config.yaml
activation: "gelu"
norm: "layernorm"
tie_embeddings: false
init_std_down: 0.0601
Each number is 500 + 40 x the weight over the matrix's rms, rounded and kept within 0 to 999. Layers, rows and columns count from 0. Numbers have three digits each.

# layer 8 attention value, 128x128, rms 0.0421, rows 0-127, columns 64-127
520504515486539513545456414535535503499535503546501592498417509500458527488445470464499497469481498526579501546491484464504507466541515494493447547530506465434447474522503475477502536492447497
493593458509431440522481498508453590505471561511465490443480524571493492488510510475513460510524487459479507507460562498565522462450478469554543502459491500530517490586497458546540448496514517
469531520514537540463500468489462517408483509509538499510607552459513538485492496552542567489453509569505513524522549512536516562544512533474504428509564476486505472507475517474551515518467513
482525552452479528487427522564564487519485544490471486527429469427489433516505580567480534478560526524513487510517448504511506530501513491474489484498503466476469529540516462450460468473470500
428523400489590523484477560485497559449511500523471537457510483478516553526523503513511481476487467460444549489517467467556512480510416562475517514488438534450492509547472453554542456476440510
548470437544524506484535507440530497533552522457515554501478465460527506458457506519472415493508513508486538483491545430536478484496525465439497429489478489549480509504461433517507521504520452
547499507508509467503535555492523517509474547498539519557518563473501502520445546507518495514509504454441426430489486477411535538517484452506552423418481431547439481488527535468505459467535595
488505579480549464487545504506434461471516556510541429475540543437463561523529517470482531477493546572579439471427471507425507583480530494533474536503542538540498461505528470454533458532514442
512505488503528489568504542490458500499521516544475500491516478514501530489560516445488512482452473510498455465481446571504491484543502507524549467485505468541555538586469496500573533553515501
548499551558531530503438469537503504461446506541495492525426519495464432509512578479506485486498561430524588475480438499518478520537465504549511495544508537543463564554503489551451488460461514
474511520510498530444460470518466484469475477543518469492445525489499467462545546445506554495544500502465503463436472473511545551517484503449470502568496524521487500523484510516519524426497469
488556524528491517542518514454510537487479409535493520452470491470484540482437513447466547477531530547530554527444531548482455430510494499521505519516532480529475466517465465572505492552532463
518439514489480494499518496492474468502523473542466510443458486491480463471521504448497491563471499494492496474555536462493535481418509528492475494537481475560468544493496541507416491521468493
514516525506510404572477498529527532483537446538503520489499527545501541497558480482495484453510478474549566537449514460450446494477512466512525451455474542474489511502581543485485504527521547
568522485500524500493487488495579492487450500491535478517468491467523486553494536449522517507513579509552515456530522518472510552519454497500425487521512537505524415445493486557450512514494554
476444496534462476487488540553504491505552506483444538480469545524482479556554485540536521569534490435521544531563532476563488544565495478533468496471493509479515515530491429522462477535549534
475512482497552483520537497502515538416451497541552474517524473467478538491461491498507466517494457506470566559437485484501497502486418452559525462475555544503462454519499507529539456484468538
531511501457481482515433462526474466507483527523509449546531467431475489411497527523570561523477514436510495489507487507483555606525477551460532485616485494484434537482463475523481508450455510
429549466499488473486513475475437527527453466492486499483503521503554526527432496540483484531495544543486618471486500486504484486497503421495528447423534519474524470483431491538473493526508575
515492455467488530581501446536484508551543437478493555542532473528498480453523509499526407492534437471544495477522500490480491567440467477453429504447492546506465473460524527471502525465459465
494511534499505476451528532483524517484505468532538496423459520451406482549498541516481511506528531468517423540517527523552506472502479533493506510539563484485522534530464498520482490461473511
432516519445552579500510455530557519479506491473456472516540483395527453455549534500481491473497532474442451535502506481497476494537521450471479495546589594529505500496478479447498485451465442
493417455546473540562429488527532475524482510500510538441454481502521478550462553579454468475513457550503529538459526467569426494524515496513477532539501524496476465544552457530589523549542540
470548488472538509564511506524487465561561473519436474506544514517448493507486478526512429486523502486520482422507497461480479546472462516510561533480511497574444500521537518521495488452520535
477552507456507518476449529521513410466532503447448424488519490447551473458493538486423481525547503482527486437472514504445530532530530426520492496561442474515521529553521554492496478527511528
540497482477442429497445520486521530509485541431504564420539540557517533480470498577524413488555478495479545527520451498558534505504484510523512445426396537494527506490492491487546549573562529
510482512482487532429534517464484484431513554503446457517491479448594522533507482467468544467472508462479460469510464510483515449528508459558504508488518503458522495461511482417464498569523465
517560588477471523531529476506515475489504487498469512529543570542430491444560531519498484444490553519503474526528453443485457476506480529456521606497515573490506444475549473459511486478547507
466496600484451487452446521480559525507521511461445468472453534470567496546514450549479552462488531509521562509511470486472498475487515455451535486499511471445543507506476483475505502539468490
480550496490444481456417533526522493539539534538506552566462563497498492490544534541530504426534476438517499444454426492503502465503448498466448579500500484498482458533500494497452508446508495
461489500537468499512477466508455488531477488507523517459483476544503499513438445512504539478491590491510520538511483561494529487556514489484540459429477530490482517544556493483567535532519509
479507513494524520490462492487499508522555558473515514532519559473580456449499507511509529532474497484447499440487486504514556556514534477445442549540502538501509502496520451555463471540463524
518431507455500557483550508460516504452502506485549403572491458458454512555497474441449461505527555498506514492574527462528538545512503481551523550515529539590485548504459548484498456506476475
530498498508552513473486426530514486502452548572522505505470551502504492452561518452532468484535566549511494456475442483416489577432503490432463441450501457517597477457618497626572477529511481
546497464506540509496479526495558517529457566453438566527479442493558570511489539557540544545479428556492529504511517501511506547461515455427493435457492491502492497518530459541478516476512475
516544415507478522550489502504550501566471511518463475438479512551478492474496525477594539464502457476524503456539539485544474511435495464518466477453476475516552468502472498526504479528481421
574459450425486527498472514480523550468495529481488537470397423455478472501459474550536493518473539587471545465462513480522478429512490494581444471546528466462547567507487495484476487522451489
513485448510530503480469538497495540532490482500515467520563527507517510520491463513495529495451474523460466501550559560487558584521506527477454480508493516490461522540441503474497526492495482
462465500528534525567488544482518495513512455467508524459521525506573555471586532419491491476445482549527555491438549510528506504520518477501434460520500502519563462452521458509507517570532512
513550500528492541450467470512539520546551476477499502500558549501518473516561487507511440453564522497424562532541481499520502484540540452460531561439475535526451456570487461538457531511506486
466516582463462499466504512467538484507486545486522527518455498484507472523508542477495566495492501469551517502514508554494461429555461534534521548508493483501553516440462478504461501524505481
517492484486527480562477478502508540506518462523499484514559498574508471427519499427563500537485468538544526504426491474441485515509542471465489546481480485489448548467473452472474499519520494
485524499500503530492449544462472490552517495549469548463534436476528576565481426505407519503491466510479477443531480500464464498517490533502490419526462459537558546484464519450522483493448498
454483526564567521505456566489499492533571493421516469492500456529507483509483484507515479510469514540525469544504491521530475455491517484497544486470511485489532494458515556491444499497462493
524468537458494511505496578537512483453556477470482538442490520438471532485585494513512560492563480510519490514518516496538507431537463441514483501486444498508476516493529489505557514555514506
500495468526474478535504509484508514490466465509514516443531408410530504513492494548468519534503501482538537473537511500490503515488450538584577490542463474456533519485521479506524458501501457
527515518462484486454543554518532516551476541417556472540496483449466489475460524555509466538492465504486528444502464469442512475529504509473519480497474512497450489543518452526511491440548468
525460493491489530466495491501461486545413491540456499459431484472453506550502550525471538516497471449514498541487492469493475533479538488523458446438466477501537504488458501486466539523522504
546423548550453485512534493496491483527521482466437539473476416500446478538479501495494497555427515368445475507511543540530489458516462517502519524418454460485482575465448492520494539505465492
552513445483529496539510501522476480507486459493490476511533459510469544483547503496519448536514424518485502569496516488477468525476560507518502506468469490420461527454523480461472518522525567
594453512494456523503521452535555468504523503436556505504444495488442558545439484552509412441510509500518499510500486502469523481489542526534456502495551513419479511536543550505455476465532516
584432509512512546468556496484490498419520468539567513488461509432482559542464495484532495494515504497436511536550517479537498513437583465496494632591568598474488531467488422545534471565483453
453559472479588507509457527483436455546503544509572460515573481469500490461494523490509536502523520488440495482487495455534538547523446489508423513593495496525461506437391446518469473396498520
433446526475493497468464523509491501501475558498469485477521502471507436494491548459458575515504494471449469489497523527505548497550511467505547507441545517499460561480498506498494456522461441
484463546503445493487517515491489520455514511496512454467440530557473491561526450508519525470483486472489462552508478513530458439441523500523535501524554539476507535553471525516534507489476504
451524485515474472473495556530545492469460527468529542475469503483547497480488481505479518517491541504525511508512540500503508531583473481453472499470480472509523517488531505538566508468491529
544577489534485480501519489486536505410478484511476502451448585503513523509570485523457515468538470495545554633518558446552457492502545520560490521526519621481488456486537494487485472511514489
550500500501454550508413459536532491478472471491542446537489501445456509466505489492403442488526560532493487439466519483526549542513536507518447557576457506503481504481478499496479471465475545
542544552453493505493527487549451463525529489462543506498544477439488435460489474499490540483463471444552524469468467531435461535509493539409496454501534459506431516493547465508511459435522495
515519510503488487552506560511492535527540553517493498512515540539486490443551491470499497521445515518548519479527569497527497484509530504512525494469475471526494474530444538465534415509537517
496571546517461447488493512474450458530503492492521473517468449509475437441489539569460532501503502525523461480444527455528518510550471492475495507464493473575525481477454473518520507514505493
528493477451463486438495467455483480456469464566589509474489466472494526521486532509491464547489476501559524532486447545458522495546466557560541416467421486478463522489522424511542546576487479
400572517562499547444455520466485481500493501531498480492465505528529520537486521579484457506490470453473533514448501495545515538451521498456460478530526554436490497511485441554526523397512548
500495490528513484527500488517526564523494551526462498524481484472485539514561498446484505548498463490492519514503565509459484499458512469531501488499508543541506477501516492465481426533561485
471507491519493592524396528510495493513450451374494431468581480485486448580517566501486511557543575530422507458386529484524545527482470473468434516516469523541503479528473463504488375510442419
521516574524447483528473492513514473509470515527478512531519519552515470540429422446502468491490517545512494538506501529512517503495522516488446519438574488449472494503528525479478507518521532
500508458473490512499578464490472494581481493539503559517446468530475468495482394546411410479536504478592553496484505522465544513556521484500538507436472537435583601441442523472535456461479464
470487558503519518535544447520516461525535485505514471529538475518457549589584522505519549437570435491503472578460445507602486468487504472507543462512521462482471566459485491485439434516553551
482577470527554361450585561553445501510552481527520531579494449507529486455557505519431427444492551521505474565596526464457439530556520548519411436548494423505457524552490494444426519533538516
549503466538501515547520453561487511496465551479475398502540475431503440494517526509464496501504506557524542538466545533555470477487451463501534493495503509524509453535497541503457552520483521
485463502541545575566440538498532532486480509479488452417507476473543432449549532401532522619501515532569494517522487462490475515519451505571549552502429437523408483580561457534490499510499536
518474471478451543442494446498516607616512497447450438488528455423432571493558497448543504509477565464517517511533522530558436567410518369474508490464487469520524425521465491521544498458522506
467489424508455417518542503439505486515465597526449479490496528455471480493457482465523480561533493552486502463559477577509458492431538517574532379439440508547473424510493474491481507620494439
490582527520467465465482527472400472485450530512496468477488533438553465515503477483548447526512522484472463401509528523544471495539467464503520557467536452486500489397533452430616593530487490
526530446556552426513541506454459482534519561504519545614513482439553525501498493477497502467493532482488562485461534503472583496571568456471497422503489489454527495612563428539545465519488487
470527580494512494531448468456546564524447532586413508433470568515481509466509483576535457540491513556480443456477521510536378469522513500568564497473448453477468509468440448538537466540399460
536507496528483566456495509435515538485499542447496531526440509483525510477515553478565423479508534488412483439495507481512558553506534405560422508524546515549521422533532502508474430539576545
505541556474431500537504554480556502498500486507517490466496554525499503455501490625474452514558466500482488461471476411455555508458474501505461475577488521516489465471518564454504524454519496
609496537498535516501437543511417545520547499440495555541535448608529617470523537561566477535431546507432479511489550482537546483510547510514483477482490501513579485450530437460509442547532550
502552564443463486541540530463512475505544540480492432539445520558553454480525557496459460503572466549478509495479542472486458482422482513448556506512486475450527515429570571553482513475559559
487531403466501469504511485455467436458662437503555535437488468474505504498543484423462523514490410539461504380472488517438485593489516572571506514508471496514455526514509504489520578460475512
571481513473574488450501536598494522499427510491485505483456488464546479486482510423488521496458436588494457440622527438478491383509476571477499448557507485523466536504481485440543552548490490
503459520529503541489526512468553499425554494480482486511444582502471439480485515544560486499509520478493464507497503574481502489472538522470437556568559428559489556478543474485420529526509473
481515466522482525550518563550506432607466507518428461470491491488442511539446561503487443471510529497459367536468489478533510455505541452468503490464500574491526511526418542496590496484352495
446524450499544525456522486429570502474510458567493545367452494427503478557492530508470553543513513520540490493429470471474483431511571543528437512510520461537509488514481523465482586429595473
507412497566533501535542541508493567527498528478510489519492471452536506482502480444519480485532590477471471438455488439468480542470468427589436449434570476516505538579537449521449650491535475
505497453517432517479477469454474472416482523485544504547457504473522493520551501515506437483453516483426506517468510537566533501560508613502487550561477385563514501470482509519600489504493436
467443522490459450510499560488486543483467473478515465557400463469448532496447462525435518517501600500529528476490482593469408499525574527487549488529565509566502402531570386500538494537515459
504425500495530462475502475534537478574481523476597541513539463541473464500554505420512524604507487461424449489492529511580474478499552512505478524448514471602561551516554462470532437418508482
458500494466513535451479400536501491483501543542543501530586464556470539447524471547552486475530508545455529512499462496534528523480554473489536537455430487407484602486564565473471499545468510
508455580530554534523492478480585454495546480449522510474492484530515466504608434496563513488451483528480523513578522514445519495475496489454483481448496516448457497481548522510510462479447435
478421539554541491503423556506586442499537535514545496388429594451533479514513458475528489451466479560516468434517489506516568626460488459521499473534593494502461516507494522475428473507469546
401481433508506512495496484522485544464550437463504459511530522510451433483574515501493432538469576475497490514523596529500492439589427521405478437475460403533565451505569533460437525482499458
427528400550553460444459507512540496447517533501589475406615499444461538546558513466529538504530489526583573560496432424529503580465488552525454508549531496472520437514472481493562489491531475
544474540597466509449541540459474509521599470415469554608475478520486456486460524531474503502557514542425488508465434506512447451571596541388527459555522495455411504485521445507443505553530487
503552540505499516524461481523474516513443521502603513405537410585523517473495481514472509515513461503482457467425528523504479527546479561490449483514579426532425542509407415545442493473490526
468421388479605481537442422452516436456506585462405479523531527504527492602499481554522508520425545495501572437536588495529530503464536488486470522466487529594502590460538482452509565472481475
508530475513491478390492487515485475523522510571512441483426535501478496537486556530466548544569500462564436457456582471486534530444404511511518485464493502463518611539482558473523529469536550
509483457494508543437531479506519444517538450509497460544476481502413450487458451511477489513522531524589536527513469459562536485484491478506464542450476463513509383486482464518541514444486510
572509481518487451498520532535466495461545490575500361439602430541488444558554486432500491537467572476509507564481531494547517567574507533538470441542482464458472502477468494559504534471490496
511471481525473586525461483526486541534482506464528508442431460511520513530484519538483449477568522513514555470446569406512492553502500514484493434467468497409498434560464524492517468573480509
526528502462526504457496548467488482530514498493565559483422501562496546503503421511478497467494554504497451501540518571527536477526388433467516446562428553467543542547542493487424541562509476
472432465489547571507471455489480556475527379534435471540492479556432478417462495479484447518510443456504422454454489527622524525431499547539508600544479557533504529578533500449464428478538557
569500539495509426491494481485559521458474554489563498568523545524510507552525528480472541506512515487528458428461505498548581599489532538511523481461565418438478501425520412472570552589507535
530503509453432556457466487447459515476551461456549496428620497541507512529360403459451483492490486471453591463519502520497570482553530476510516583514561558475527538554508478487598422370440469
546562524478491543479425472519525533482514567473516442463523549461485481574522494475474426444452454525458564525511495471522497508580497516558492511532474491549518573472540539463518428575499495
462572562413507543587460503516482554440482473527487559452471517569564562503438493492447533458532490453407502513524460522556508499468611454511575421492556416522511474536418564504450500572535522
528463475486452478470444494478481532524550473509535471590550487486496398582535466429513601516549577447539523512458495484454559492483443471485479507510524451512530467525400457502480534506485540
486444483403515414589527482558526537490435501433513493450527556475483490554468487448487530505527464501536508547497522531492594501504447460467477451474447532455533477454530420513436553460454564
497482482544532444488430437586512493432503520438470511478508530518483530503576515522486496524568457522516475518473485577564455507381463527511458446596514526490573444451498503454486516457496428
531511457518477531483430579536520515489501594561517597561514512481561532383517533465467487528474487555517479524521432543474503555491577435476443442583526538481521493443545421461548512534573464
521505420459473488584524519639472478487474482475517488569504512489583519552532557548457471581551496470448500543469540462502482532421466518506448460425498494479511433555507463480491461453503546
490524542493474525482515557475429511522470579506499600494476512488554565493500534489492438493512491539435509570470581474482490492533415469479487499541479533478490576438559479569526483515539436
397583487523509473438521558503551480413541521388464590519487523505511486524558402575487481436502464501489544457541487579459499468514590512513462430470514580506563554449552473497453439502432509
490464526534495497528485543552497478447459522421530381470558442438529473507560572459444446520537524538550616466475505601530479495567470445588527510468522487486526531521530477439518535521487579
498593475507468483466555538470476612464488494526535559483564411490472536402534498467506495519541464528514538498451401486495497486480494524460542500490535576485508585486480536479540506533468438
478527452537412461454524454476512474487445502542493497554496510518603493500494462461517491529562450522440535456487459536530455492505500464468538473488594511471593540472566635507487522623465456
489510566496527528452469450514441608541499472528551486483437530435418479522511477473500531460515547589484490522523581577537549564573474539417441433524554444557596572612485561597491500443538508
518480523501516484421483523583535485585462514545555494534579437467483435557439404506474533569523527487517459478545470489469519507443478469453513581507514527547442428563478363520548453522512508
484431493421581526529520497472497410484514466523524474510496492501502557498529541498475474542468435504566525540472543511463478514623513476537440508473418486489510441407508444533448537560526496
465452516489499482505400530504499468457511478444508551506402424478452470434449468524383519547559467583535507523511436511558464563546551493544499479543521488410458549470432407506453510460509570
536458463541521519496511441500446530541491557483503538544390647472393495456456492439495329534472468404567547516551491465488468540569435449550460549570541556538522537491535556486422507492475425
480592454439540431553480459487495512408505557503492509491570492468445541526462452517479434485502489469489485540505575479478495557496449493513535479559512500487499523564486489485570453554493590
452561556444530454506476595551508493565550527483517477482410478574521418425541486499559517552493443487463490570561412504460533423497551521535442501537616510521504526513432543422446574572549501
541443486430548511551527475417512442465431524479451550445498476521532446501470493524492545532473498493485510424484485549504450523525521506446523486462534493455522531509514508555496463483480475
488497429542529433475549458459554517429524519491547466466546458450476526564523506468545492540522471455500499573498544522461561511442453518464456438520566527503464513519468479444590512512478490
470564498455488431534434470454470505515515490499430502443566520485460552501442499532522487475537558536493522529495548540513521444461464529399611431533539447483524475577520428473485559440413587
499577535513464501459601517545481503464514563565528493508509509538537490442464419537485561462486640499473523555440404553426473474426605425492541497580451562475503595489536439550532493467460547